From a checkpoint of a small transformer trained on Wikipedia.
Size: MLP 1024 GELU, vocabulary 8192.
Each number is 50 + 10 x the weight over the matrix's rms, rounded and kept within 0 to 99. Layers, rows and columns count from 0.

# up: layer 11 MLP up, 1024x256, rms 0.0684, rows 931-983, columns 0-63
# down: layer 11 MLP down (transposed), 1024x256, rms 0.0679, rows 931-982, columns 0-63
up931:57 76 40 48 53 43 38 42 41 45 49 50 57 35 58 65 46 44 60 48 22 54 72 53 43 44 62 38 39 60 44 56 58 57 53 43 54 46 46 63 45 37 62 58 59 55 49 58 41 47 44 54 48 72 28 55 57 44 61 60 48 49 49 40
down931:61 43 47 54 53 49 66 62 53 39 35 72 52 44 69 51 45 44 43 34 53 45 49 50 38 44 44 46 54 46 51 24 34 54 63 57 50 48 52 71 50 40 60 60 54 50 55 50 62 57 59 54 65 39 64 57 41 62 62 20 50 52 48 48
up932:49 52 45 53 59 57 59 44 58 50 66 11 55 44 44 83 46 51 54 56 70 64 47 48 40 55 61 40 64 54 53 54 40 54 37 54 50 75 39 47 60 38 45 59 36 43 76 37 57 38 49 39 40 45 50 48 46 46 63 56 41 38 54 34
down932:61 54 56 36 45 34 61 48 53 57 46 40 53 55 61 35 48 36 45 44 47 53 59 36 46 51 29 63 42 43 43 39 55 57 53 65 44 43 36 31 56 43 54 57 43 60 41 52 57 51 52 58 52 64 57 22 45 43 46 71 58 50 54 36
up933:36 49 38 41 46 46 49 63 53 57 42 62 43 49 38 55 53 38 39 81 52 56 31 30 61 50 49 62 50 49 66 49 61 40 53 52 48 56 33 52 40 27 71 58 54 54 40 50 65 47 48 49 51 44 49 62 39 47 25 48 33 47 61 61
down933:46 53 41 49 59 59 53 54 54 55 47 34 51 52 52 25 57 41 47 43 64 47 54 47 45 43 51 26 35 60 41 56 38 46 44 53 46 75 56 59 58 61 39 51 63 26 44 44 51 65 49 48 46 59 50 48 47 44 55 41 54 49 35 27
up934:36 43 48 56 44 52 51 40 54 65 58 57 44 42 48 77 49 59 62 45 35 55 51 45 52 56 29 47 57 54 48 42 38 27 44 53 69 32 31 64 69 44 65 68 37 63 51 49 65 50 52 56 33 56 54 50 37 43 45 55 27 36 63 51
down934:51 42 65 45 52 72 51 58 46 43 65 40 53 72 47 54 42 38 58 52 52 30 49 59 55 62 46 31 52 53 67 32 44 66 41 36 64 39 55 54 61 48 61 59 66 49 55 45 53 59 54 47 31 52 45 64 69 43 34 37 49 42 64 58
up935:52 55 55 61 45 61 65 53 50 56 60 47 54 57 44 46 60 51 49 47 46 43 39 44 41 53 56 53 53 52 44 58 40 58 53 35 36 50 46 56 38 54 62 47 46 60 62 48 53 55 51 40 36 46 51 50 44 46 30 50 35 50 42 43
down935:49 37 48 44 65 58 37 59 43 40 46 55 45 57 70 66 46 51 56 52 49 56 52 56 62 42 63 47 50 62 40 60 49 42 50 45 53 48 49 47 44 50 50 52 50 51 47 56 56 59 51 62 50 60 52 52 43 63 56 64 57 54 64 62
up936:65 40 55 55 73 54 49 41 61 54 66 61 40 24 28 44 55 48 43 46 54 50 43 43 30 64 46 59 46 48 35 59 45 46 53 61 51 50 48 65 49 44 51 49 62 43 53 48 46 43 61 58 54 54 32 30 37 35 45 56 53 39 54 58
down936:49 41 56 43 50 60 44 38 43 45 45 49 53 49 37 32 50 42 32 55 59 66 57 25 52 48 55 20 32 66 56 55 52 46 51 66 49 50 42 47 45 38 49 50 44 60 38 56 45 68 60 43 52 57 47 44 33 40 44 48 65 66 61 49
up937:48 49 45 47 64 40 63 63 47 63 50 48 39 42 37 42 55 38 51 55 43 83 47 54 55 48 64 53 44 56 56 45 54 51 46 69 37 50 36 59 42 46 57 45 38 49 58 67 43 43 51 56 43 46 54 54 47 54 38 55 39 51 34 58
down937:53 58 36 55 64 59 56 62 59 54 42 48 48 53 55 67 52 41 52 43 50 47 40 40 53 47 45 53 57 54 54 60 43 54 64 51 55 41 44 50 48 46 66 42 57 43 60 53 49 47 45 65 50 39 48 68 64 99 82 13 38 58 45 54
up938:61 53 44 61 56 53 45 49 44 45 40 39 47 42 53 42 59 54 60 33 47 56 38 59 53 60 51 49 52 52 31 62 50 59 46 62 43 49 60 37 69 58 51 47 44 61 62 71 53 36 53 65 44 44 54 54 59 57 44 53 61 54 37 50
down938:48 37 54 37 48 51 53 46 56 44 51 46 53 54 50 53 52 40 53 52 59 59 51 59 63 61 53 55 41 46 53 28 29 62 56 54 60 62 52 41 59 47 56 56 52 49 47 53 53 68 48 43 47 34 48 55 47 65 73 31 52 58 61 47
up939:48 55 56 50 57 29 57 42 55 50 42 68 48 44 55 57 55 66 58 53 44 50 62 53 36 61 65 20 48 33 51 51 53 57 40 58 64 64 37 65 34 52 44 48 47 53 49 48 56 45 31 25 52 46 51 48 45 48 47 57 53 55 53 37
down939:60 39 43 43 51 53 40 63 51 44 66 49 67 37 56 40 42 57 38 57 44 47 51 49 67 29 61 60 53 33 47 42 43 57 47 51 58 45 55 67 53 43 54 48 47 46 68 44 53 53 46 63 52 53 47 50 56 54 65 48 47 89 47 55
up940:48 58 55 52 52 38 67 42 37 63 47 44 56 47 40 53 44 44 49 60 46 49 55 60 65 42 35 37 44 63 44 46 53 39 33 42 40 61 59 40 66 48 51 61 62 64 36 60 61 45 45 71 56 55 47 49 54 55 49 54 32 43 42 44
down940:34 53 43 52 41 31 53 45 46 60 28 69 51 62 69 42 48 54 71 56 42 57 36 45 47 55 42 60 70 70 38 53 52 47 42 58 55 42 55 48 46 30 44 37 32 58 50 34 31 46 60 52 45 35 54 39 54 59 55 39 51 36 47 50
up941:73 67 55 56 33 53 51 42 64 60 64 43 39 49 34 46 58 43 61 48 47 45 38 65 52 59 57 52 58 61 65 37 38 36 61 44 43 44 36 49 59 61 48 56 60 55 32 63 52 37 53 44 53 60 44 42 47 45 44 46 44 60 44 42
down941:38 40 33 53 39 40 53 44 31 45 44 61 60 50 38 46 52 45 44 59 52 47 44 44 41 36 64 41 51 68 41 29 48 49 46 44 34 58 43 53 50 49 52 53 55 37 46 45 50 61 79 57 48 59 42 42 55 46 34 48 65 20 48 60
up942:46 63 47 52 55 51 58 40 38 45 67 38 36 57 49 50 62 55 66 55 65 52 70 57 53 61 43 47 70 30 68 58 45 34 39 54 58 51 58 44 65 43 56 46 42 68 58 57 59 30 50 53 47 53 33 31 46 41 56 61 64 56 55 42
down942:62 31 33 55 35 56 44 58 68 61 54 51 42 49 56 50 55 33 41 45 42 52 43 65 32 53 67 40 45 48 46 52 59 54 30 46 57 64 43 46 44 42 50 53 52 56 34 31 58 61 63 56 50 51 57 70 60 59 34 56 61 49 33 55
up943:62 57 42 48 55 40 56 51 40 44 58 56 39 39 44 45 62 58 46 52 44 45 58 33 30 54 45 43 36 34 46 57 35 42 56 48 65 83 42 64 45 55 50 80 38 62 49 56 53 35 52 42 51 54 38 27 37 46 37 56 53 41 58 54
down943:48 55 45 57 57 42 43 63 56 49 57 48 47 61 48 39 47 35 45 55 61 38 66 63 39 25 49 34 43 35 40 52 43 51 45 55 45 47 59 40 48 35 63 42 47 55 48 50 58 53 40 50 42 61 47 49 51 43 36 80 60 40 52 52
up944:39 59 44 45 43 39 40 49 41 37 45 49 54 50 49 69 44 35 61 38 53 61 51 45 58 69 39 52 55 36 30 71 52 64 37 50 31 56 59 43 38 45 49 33 33 45 68 55 60 56 61 46 55 61 53 63 47 44 53 55 25 56 36 66
down944:39 49 50 43 37 55 36 50 36 38 36 52 52 57 49 56 60 41 29 43 52 22 35 54 48 25 52 35 59 49 37 31 53 46 65 52 64 32 59 34 34 47 43 45 56 47 38 39 49 65 39 58 62 42 54 43 41 61 54 25 53 54 44 34
up945:58 52 48 68 51 61 49 55 61 47 57 40 46 55 47 44 52 48 54 44 57 54 55 41 31 56 56 43 54 59 42 58 67 40 61 52 53 60 52 51 80 59 40 63 49 59 38 62 47 57 48 50 58 50 54 49 41 51 53 49 48 43 36 67
down945:43 52 49 51 68 55 40 44 59 40 48 66 51 70 49 62 48 63 42 43 53 45 35 57 58 49 54 61 64 42 64 42 54 48 50 42 46 44 46 51 57 46 31 46 64 46 51 44 59 49 51 50 61 44 44 40 58 71 53 51 47 54 55 43
up946:60 48 58 49 49 46 56 51 39 36 47 41 62 43 45 36 30 47 53 60 61 56 46 40 51 79 38 38 61 56 33 46 38 55 38 83 36 52 54 56 39 50 50 44 46 59 55 46 65 56 64 54 46 44 54 53 55 47 39 58 41 51 26 39
down946:37 45 56 70 29 52 33 43 53 59 67 39 44 51 56 60 50 68 53 63 39 51 64 49 37 13 53 46 55 56 41 65 43 47 59 54 54 76 51 58 47 70 29 46 45 54 42 55 47 61 34 47 45 49 52 44 40 41 51 41 79 53 58 51
up947:55 38 27 44 53 22 40 54 55 42 53 59 37 55 56 51 54 40 42 66 40 58 58 47 44 45 49 37 52 39 52 52 59 53 46 52 60 62 50 55 49 51 60 32 40 61 70 43 67 55 52 57 52 45 51 46 59 47 44 53 39 44 49 45
down947:65 43 47 52 35 56 54 59 36 41 65 63 51 58 33 35 46 42 35 43 57 41 48 44 60 46 51 30 34 51 52 46 55 63 54 36 51 42 45 41 60 54 58 49 55 59 63 46 66 54 55 45 50 20 60 51 74 66 54 43 38 45 27 53
up948:49 70 57 59 44 45 39 49 41 69 36 37 34 48 49 57 54 33 47 40 60 57 55 49 60 61 27 54 73 55 50 45 50 57 46 32 51 65 66 50 73 49 50 72 40 62 33 77 62 48 48 66 58 46 49 41 42 48 50 38 28 46 58 59
down948:46 31 49 53 63 63 47 47 59 62 40 45 35 47 59 32 64 58 46 55 55 58 60 58 39 52 35 58 54 69 47 23 24 54 63 43 49 60 46 65 52 63 18 69 55 51 56 47 41 43 46 87 86 15 53 44 46 67 68 40 43 35 55 55
up949:46 46 45 40 73 32 60 46 45 72 52 42 53 44 39 44 60 48 61 51 39 58 46 47 41 67 55 53 58 47 50 60 53 56 33 59 46 69 51 70 50 46 62 54 50 45 49 50 43 48 46 50 37 59 52 47 48 43 39 52 39 42 52 50
down949:52 51 53 50 57 35 64 42 41 59 31 33 49 39 45 55 41 46 49 55 69 51 41 66 40 57 52 31 47 43 39 39 52 49 60 45 43 59 50 58 61 41 70 57 68 50 41 53 43 47 29 51 54 76 47 51 54 14 44 89 52 38 37 49
up950:31 54 52 39 39 43 43 52 44 51 69 55 38 44 61 51 45 51 59 35 82 59 48 49 61 64 47 51 62 48 52 44 46 63 41 61 62 64 47 63 47 50 45 47 51 64 60 65 47 38 59 55 45 50 47 47 42 48 48 56 37 56 30 54
down950:75 47 46 52 54 40 79 53 31 46 48 55 52 35 32 44 36 53 41 48 37 59 41 37 62 55 64 66 43 72 61 45 31 40 45 54 48 47 52 46 60 63 71 44 39 57 59 55 27 68 48 64 50 62 48 48 50 47 47 64 74 35 38 60
up951:33 57 70 56 49 28 51 33 43 47 31 32 57 44 47 45 26 49 50 70 60 40 50 52 46 54 52 43 67 42 58 61 63 54 40 47 43 54 50 71 75 43 50 51 72 46 70 31 65 38 53 73 73 59 45 48 51 41 51 54 43 42 46 24
down951:48 40 48 61 46 49 38 49 47 56 46 48 56 41 43 61 57 41 47 45 44 72 34 50 41 52 67 32 47 24 44 41 53 40 57 49 58 45 41 41 55 49 73 31 60 47 43 58 41 60 59 43 40 35 60 59 43 82 64 39 31 58 25 83
up952:55 43 55 41 62 39 51 50 36 33 55 42 62 47 43 42 44 23 43 53 61 51 56 53 44 48 49 53 62 27 70 43 67 44 64 68 65 65 41 65 40 46 49 65 70 42 42 54 42 49 60 54 70 58 47 32 47 40 46 49 57 50 56 63
down952:48 56 65 40 52 67 41 36 56 59 35 57 59 44 52 48 46 62 52 56 41 46 54 46 67 53 48 61 53 64 48 46 34 55 50 54 48 56 54 54 54 55 56 69 50 49 50 35 34 46 44 34 64 63 50 27 42 43 52 50 46 45 46 59
up953:39 64 37 44 35 54 28 59 48 55 53 60 42 50 60 66 48 33 52 54 49 66 62 37 44 51 37 51 46 62 22 53 64 29 56 53 40 50 49 54 61 53 69 51 34 55 62 52 56 31 50 55 42 53 45 63 65 53 38 60 32 49 36 56
down953:52 34 59 61 58 53 44 57 50 34 57 50 52 45 59 55 42 43 46 54 41 41 24 36 38 52 60 30 45 43 77 47 51 47 40 49 55 54 48 55 40 31 28 54 57 51 52 43 48 68 67 50 39 46 36 53 65 78 19 57 47 50 51 59
up954:55 67 50 42 45 28 61 39 62 41 37 42 56 30 55 41 42 49 68 61 51 44 74 51 56 52 55 51 51 62 49 53 39 53 52 54 54 46 64 55 55 61 54 49 30 41 48 37 60 41 56 53 41 72 38 45 49 29 33 63 61 42 38 60
down954:64 59 61 65 46 57 47 59 49 48 57 60 65 65 50 53 65 71 49 49 48 46 39 35 39 43 37 24 36 44 46 52 46 46 55 56 39 38 62 41 60 37 27 37 32 47 50 44 57 52 50 43 52 39 62 50 53 53 39 66 51 54 47 33
up955:46 45 44 74 54 44 64 51 49 62 73 44 41 59 58 63 49 54 55 49 41 64 32 41 23 40 51 60 45 50 57 52 52 49 38 62 45 64 39 36 54 46 39 65 38 65 39 71 60 54 64 56 45 46 55 53 44 48 39 48 58 50 51 69
down955:47 52 48 32 72 55 35 53 64 41 50 52 44 53 38 44 57 52 31 61 38 56 54 45 52 58 47 52 38 39 44 68 49 56 44 42 45 55 53 48 42 45 72 28 45 74 46 44 84 63 44 50 38 43 40 53 37 60 72 51 43 47 57 40
up956:51 65 51 73 67 42 65 43 59 69 49 49 51 43 51 60 49 58 55 52 59 55 53 42 59 50 50 31 47 70 39 49 51 59 35 51 36 53 53 54 64 39 49 61 30 60 45 61 49 35 46 27 47 62 52 40 56 44 56 68 62 40 40 51
down956:36 45 60 66 53 59 28 47 40 44 64 53 44 51 46 33 48 46 51 60 52 51 48 40 52 41 52 54 50 64 37 60 47 42 41 40 59 68 68 53 44 61 54 58 57 64 51 48 55 54 51 68 67 62 36 48 66 40 47 44 56 51 50 58
up957:55 38 46 54 33 59 59 64 46 52 43 38 45 51 44 43 42 73 36 48 56 68 43 42 44 63 44 55 51 47 56 43 41 55 55 65 74 48 40 57 51 40 62 53 54 41 41 51 59 50 48 67 51 43 65 66 35 57 44 55 51 58 52 58
down957:55 62 48 51 58 57 43 39 55 39 51 61 58 49 53 54 68 37 47 54 47 42 52 40 42 46 43 65 46 43 49 59 69 47 52 44 38 38 52 38 55 47 39 55 55 47 57 59 42 59 42 37 55 27 44 27 45 70 69 19 48 39 50 39
up958:63 54 38 39 34 64 37 51 35 48 45 63 48 52 49 64 26 50 76 57 33 49 55 55 70 52 55 49 43 60 41 44 58 58 39 45 60 52 65 37 47 40 52 51 64 61 53 62 49 41 48 51 78 46 69 45 47 47 45 46 58 34 59 52
down958:50 48 45 39 47 43 45 49 44 53 51 50 67 51 53 42 55 41 41 55 66 56 48 49 35 37 33 57 57 51 61 58 34 46 56 50 54 35 44 58 36 33 50 45 52 46 19 43 40 38 45 47 51 44 43 39 54 59 57 51 46 55 41 62
up959:51 48 42 51 56 58 51 50 44 56 41 41 44 42 53 55 54 56 57 59 34 46 36 45 41 52 54 55 63 55 51 49 62 49 36 44 46 58 66 53 49 44 69 38 73 51 38 55 43 26 52 49 59 56 38 56 44 53 36 53 44 53 29 63
down959:66 46 51 58 62 59 50 40 51 42 59 41 55 47 41 36 52 51 39 51 47 46 53 46 46 45 38 82 63 54 67 41 50 45 63 50 53 50 55 65 56 39 44 58 51 45 41 49 43 57 42 44 50 69 41 61 69 68 54 60 55 53 52 62
up960:47 45 49 69 49 39 56 54 33 41 41 53 44 54 39 60 44 41 51 57 55 53 39 55 60 56 38 36 57 42 44 44 47 55 58 48 60 50 53 41 63 42 70 50 63 58 55 65 42 46 44 45 49 45 40 54 47 48 42 48 53 63 41 48
down960:57 55 54 44 55 38 64 46 64 47 55 38 62 37 48 32 34 57 52 57 43 53 74 41 37 50 50 62 26 57 55 53 48 48 51 44 69 47 40 52 42 52 34 43 49 32 45 33 60 65 60 56 58 55 48 45 60 35 61 57 57 54 52 46
up961:55 60 41 48 67 37 60 52 47 55 45 60 56 39 52 56 49 46 49 49 42 52 41 60 51 55 35 36 45 36 49 40 60 40 45 51 61 68 53 62 54 38 62 56 48 48 48 44 47 54 48 58 51 48 53 59 47 51 38 55 40 53 49 41
down961:58 47 47 61 54 56 68 33 37 57 31 52 53 36 38 51 49 50 52 54 49 45 39 53 41 53 47 35 38 36 44 44 50 53 42 45 46 51 60 68 59 47 67 60 61 52 50 62 45 56 38 62 54 71 42 34 51 14 38 97 44 49 33 43
up962:35 40 28 54 39 61 62 54 14 62 60 54 54 46 45 47 48 49 58 35 48 51 41 47 48 60 51 60 69 60 34 42 49 46 56 43 36 51 64 51 43 46 66 50 64 54 57 72 43 58 50 64 62 44 37 42 60 55 63 41 46 50 56 49
down962:56 38 47 51 35 49 38 64 61 48 37 40 35 58 46 50 54 48 39 56 56 64 49 49 58 55 52 58 46 46 66 67 40 51 35 49 61 60 50 57 56 46 34 41 43 47 37 36 74 46 53 47 33 30 54 48 38 78 38 20 40 66 60 58
up963:58 46 35 53 64 51 45 49 44 35 56 57 47 46 49 62 57 34 43 64 60 50 24 53 42 69 45 34 56 53 28 59 53 67 45 59 43 49 52 53 58 49 53 45 44 51 54 46 42 58 50 74 44 53 33 52 51 49 29 73 59 60 47 60
down963:51 42 73 38 58 46 52 55 49 36 49 48 62 47 55 42 56 54 47 42 53 46 59 51 58 58 39 44 35 40 54 58 55 46 62 44 51 53 63 50 57 55 45 50 42 65 58 56 30 70 38 58 58 50 55 49 57 73 69 62 54 45 48 42
up964:60 32 45 46 54 30 59 56 39 48 40 52 46 37 42 50 53 41 50 50 59 43 41 46 37 42 46 41 57 54 40 40 61 22 48 50 49 54 36 51 67 45 57 35 77 54 31 56 41 48 56 48 56 52 43 55 36 53 37 49 46 65 39 42
down964:41 61 59 41 53 45 53 39 42 43 65 38 39 60 51 42 55 52 60 33 60 58 38 51 58 58 55 73 60 44 54 46 48 45 47 33 44 45 62 50 55 61 50 54 48 50 49 53 33 46 31 48 51 63 49 42 44 46 50 17 61 42 37 40
up965:49 55 48 50 68 60 64 53 39 53 41 60 60 41 52 48 41 49 37 47 61 68 51 45 49 45 41 57 43 38 48 48 45 37 53 42 41 59 47 52 72 43 37 59 44 38 47 51 42 56 54 43 47 55 49 46 51 45 45 38 44 39 44 54
down965:59 53 50 54 58 49 61 68 52 58 58 53 45 54 46 44 44 56 51 45 48 66 65 60 39 54 61 35 55 45 39 64 34 71 36 44 59 58 52 54 47 43 52 55 57 42 55 59 47 55 57 52 50 38 46 53 58 55 57 32 46 57 43 50
up966:45 36 50 39 59 38 64 30 39 53 35 67 45 48 45 61 50 37 61 43 71 53 48 60 35 46 34 61 74 48 52 57 44 51 60 61 39 47 51 60 42 55 51 53 63 30 35 53 45 66 61 71 58 63 32 46 38 39 37 48 42 62 68 68
down966:62 51 58 55 50 33 41 65 33 45 53 57 45 58 55 47 52 51 49 50 56 65 49 67 56 53 60 99 47 60 66 46 49 65 50 48 31 48 61 51 34 61 62 45 44 46 50 52 57 47 62 44 32 39 47 48 29 73 44 38 50 49 54 57
up967:40 54 51 46 68 40 57 50 47 61 70 58 58 48 44 59 41 45 49 54 55 53 48 53 56 60 42 55 54 65 39 51 56 50 18 62 59 63 58 65 32 43 60 35 46 42 70 39 72 57 33 46 48 60 41 56 47 42 48 62 30 52 41 43
down967:36 46 51 50 61 53 27 45 77 45 54 80 56 40 51 49 63 58 45 54 45 51 45 47 51 50 52 68 41 44 62 53 34 48 44 48 42 51 49 61 46 42 44 57 50 41 47 60 56 35 53 46 62 71 53 36 28 05 42 71 62 50 41 59
up968:51 36 60 65 37 72 48 38 62 31 57 34 40 40 35 62 42 56 51 56 62 36 51 46 61 39 50 47 52 50 49 67 54 40 54 45 67 50 40 59 56 56 52 48 61 47 56 67 42 39 49 49 41 56 48 52 45 45 37 52 38 51 48 54
down968:38 49 61 50 55 52 17 69 64 39 38 53 44 40 56 54 48 55 51 49 48 54 37 41 33 72 70 44 33 56 45 44 64 51 55 66 44 41 53 48 50 64 51 39 50 50 54 51 69 42 57 50 42 56 56 63 53 57 55 55 63 43 54 47
up969:57 39 35 64 38 59 40 57 44 69 45 38 60 39 42 53 39 41 38 59 61 63 39 44 46 76 53 56 33 55 66 51 56 52 47 48 43 53 49 55 59 40 52 52 48 54 49 55 42 57 42 43 59 53 55 49 43 44 42 60 53 69 54 52
down969:49 46 67 48 51 45 55 56 48 45 39 63 22 41 33 48 54 50 58 56 38 22 44 45 52 39 36 41 44 62 41 40 43 38 59 54 49 47 61 61 54 50 53 46 56 61 47 51 66 45 48 49 45 52 48 65 53 75 40 62 60 39 57 37
up970:47 55 46 45 39 46 57 44 47 68 45 42 37 46 49 53 43 59 50 47 37 45 70 43 42 75 43 44 53 47 54 55 46 56 46 51 59 60 36 54 56 34 49 66 47 48 55 57 47 47 50 72 36 56 46 43 35 40 51 62 48 58 54 56
down970:46 47 39 53 43 41 48 52 51 41 27 59 71 49 47 46 61 65 43 47 53 49 38 35 60 47 48 39 50 55 55 55 43 55 52 64 42 42 33 58 37 58 67 43 65 44 67 48 46 38 47 52 59 35 62 44 44 43 55 20 40 66 47 28
up971:43 57 47 50 59 36 38 41 54 34 41 49 54 54 51 54 59 50 53 46 53 51 31 55 66 58 49 31 63 49 47 34 45 55 56 53 39 46 59 35 43 47 57 56 71 50 41 56 47 48 48 60 73 57 39 53 47 45 36 46 38 57 52 55
down971:41 39 63 72 49 36 59 57 55 53 55 47 52 52 42 46 42 61 42 61 58 30 34 58 34 58 46 43 58 58 46 32 55 53 56 61 54 56 51 49 69 62 50 47 52 59 48 70 59 43 59 48 36 41 67 62 46 72 66 28 60 49 61 40
up972:59 43 43 42 73 39 47 53 58 29 31 77 51 41 35 63 60 52 59 37 53 52 38 61 76 65 49 47 68 40 45 47 59 63 30 51 33 47 75 58 53 42 63 43 58 47 67 50 45 51 55 40 39 54 60 54 51 47 45 44 38 37 37 50
down972:52 48 63 64 37 42 55 56 57 33 48 58 59 64 41 69 46 70 38 47 29 44 50 55 55 32 36 43 49 52 42 55 51 36 58 56 46 46 52 53 76 41 35 67 62 52 50 45 42 48 54 39 65 64 37 56 46 55 30 50 41 43 70 55
up973:47 56 20 48 54 29 60 40 19 66 42 65 44 36 59 62 43 60 64 39 56 52 52 53 45 66 57 48 45 34 41 48 41 48 26 45 48 51 69 53 39 52 56 53 31 60 56 51 37 49 38 35 43 60 49 29 46 33 40 55 51 40 59 47
down973:63 39 47 46 59 54 49 61 58 47 50 76 33 38 43 54 51 46 50 49 47 55 59 43 43 63 44 51 61 45 49 57 39 51 51 58 44 53 49 50 48 42 71 48 40 56 49 45 67 57 54 51 27 55 48 50 31 43 39 32 67 64 60 59
up974:48 48 45 47 58 55 39 50 45 56 32 49 67 41 41 42 42 39 36 57 67 41 26 37 52 51 52 47 54 47 41 44 55 49 66 51 49 42 54 33 56 48 62 46 46 58 50 44 42 50 49 55 48 48 34 58 52 50 38 47 56 53 56 46
down974:42 37 46 44 47 41 56 52 50 45 50 50 32 45 48 40 57 52 43 38 42 59 50 50 60 52 49 49 56 53 45 38 58 52 38 57 71 65 45 66 57 57 46 50 39 51 51 52 65 44 61 52 39 44 37 50 45 53 62 45 39 46 40 61
up975:65 46 36 49 59 58 33 57 19 31 47 54 53 44 55 71 47 25 48 39 55 82 47 54 51 53 57 55 37 54 48 71 48 54 57 37 48 35 65 54 37 44 56 35 60 28 60 53 38 57 69 60 34 66 51 44 48 32 37 61 61 55 56 63
down975:59 51 74 55 72 71 39 49 73 63 53 54 30 78 46 67 47 46 49 55 28 82 65 35 50 56 59 85 55 57 65 32 45 49 55 57 44 26 53 43 46 53 42 62 47 32 64 43 38 49 62 56 53 53 58 43 47 46 68 89 37 58 35 52
up976:60 48 41 33 66 55 38 32 53 58 37 53 41 47 54 66 56 30 51 66 47 65 43 57 41 58 44 58 48 47 40 48 84 53 41 59 34 53 52 46 58 50 45 50 48 50 50 47 41 58 41 67 46 44 48 44 36 49 56 52 35 63 49 62
down976:59 52 42 50 57 30 41 56 54 65 56 80 60 51 54 58 67 44 53 53 49 46 49 43 69 47 56 64 34 51 63 40 45 39 63 41 34 35 50 55 58 57 63 68 67 52 55 38 64 36 55 48 44 32 30 49 39 83 62 34 31 51 46 72
up977:62 66 29 41 43 39 44 27 49 65 44 55 31 50 53 47 36 56 62 44 47 61 52 38 48 61 32 59 56 62 55 39 70 48 47 45 48 47 61 58 53 54 64 67 53 45 45 60 67 55 55 44 66 58 43 20 38 47 47 50 55 30 41 76
down977:44 36 53 59 46 56 59 49 51 52 42 63 65 43 41 48 45 54 49 70 50 33 50 49 49 40 48 97 53 58 58 31 43 41 55 50 41 62 42 41 62 56 40 46 48 62 34 40 45 51 63 52 61 44 41 51 59 68 40 48 40 62 48 33
up978:56 45 38 45 30 42 44 60 47 42 38 69 28 43 50 50 49 59 60 56 55 54 65 52 64 49 58 35 44 51 42 52 60 43 49 62 49 39 32 49 37 48 62 48 53 60 48 44 55 53 39 52 67 44 57 47 40 51 62 61 53 36 47 58
down978:53 50 54 53 43 57 58 48 64 33 61 45 64 44 48 63 46 54 56 29 45 56 40 43 55 39 38 53 52 41 31 41 49 58 41 41 54 55 55 47 54 42 43 57 51 58 56 55 55 47 48 46 53 55 64 50 84 33 58 57 46 41 44 49
up979:45 47 24 46 53 53 66 50 45 59 56 51 47 51 56 50 60 61 47 45 50 52 46 52 41 43 42 62 57 80 48 69 69 54 40 53 50 50 63 60 34 39 57 47 61 53 44 46 44 41 52 48 51 52 38 52 48 48 20 59 46 49 50 50
down979:44 42 40 53 58 40 36 51 51 39 70 42 49 39 44 56 25 49 59 50 60 44 75 40 35 53 45 59 56 57 48 27 28 66 59 57 39 49 49 46 48 46 36 54 56 43 38 62 47 55 61 55 42 65 44 71 56 41 49 68 63 52 54 44
up980:54 39 51 46 44 37 45 50 37 46 52 37 45 31 70 58 54 44 37 60 54 51 58 51 46 45 38 53 45 54 41 50 48 37 65 60 50 64 53 50 56 52 63 40 40 48 48 50 65 34 37 40 57 54 35 50 51 49 50 61 40 61 47 51
down980:55 53 55 61 40 55 60 48 56 43 45 42 67 62 42 48 56 45 43 49 51 42 46 58 46 64 56 36 70 31 58 59 50 52 52 46 50 52 52 53 49 51 36 52 47 44 54 47 59 57 54 28 44 38 44 64 41 78 64 34 54 46 54 44
up981:49 45 58 69 69 53 47 39 54 47 46 34 44 50 38 64 25 41 59 52 57 52 61 57 60 55 30 43 78 51 41 52 27 36 36 56 57 53 54 49 61 24 53 43 54 45 55 43 62 35 27 56 45 75 50 38 57 49 54 57 25 47 54 43
down981:57 57 51 56 50 49 38 56 32 54 45 61 42 46 29 53 47 51 53 34 53 52 56 34 81 34 64 64 58 57 57 41 45 42 56 46 30 49 56 48 33 47 46 37 53 64 45 34 50 53 62 54 41 51 72 58 59 47 12 50 60 47 42 51
up982:32 52 44 72 45 53 41 33 55 73 53 62 63 59 65 68 53 57 58 42 48 41 64 59 39 51 40 53 59 45 50 75 58 54 40 38 62 50 54 56 60 44 78 36 42 43 40 46 71 53 51 44 39 60 47 38 17 38 38 48 31 42 49 40
down982:54 47 73 47 48 57 44 49 65 47 65 36 71 82 55 66 50 47 45 46 60 56 46 62 67 73 53 39 40 33 71 47 29 70 45 35 58 56 54 55 39 55 51 46 65 47 40 39 55 58 39 42 35 56 44 47 58 48 52 63 50 52 60 38
up983:65 49 44 62 54 48 52 34 41 58 33 54 51 63 55 63 26 54 43 56 53 78 54 59 60 65 42 52 37 50 41 59 41 51 57 41 64 40 60 43 57 36 71 56 41 48 44 56 51 38 48 67 45 47 53 32 39 49 45 40 37 49 60 50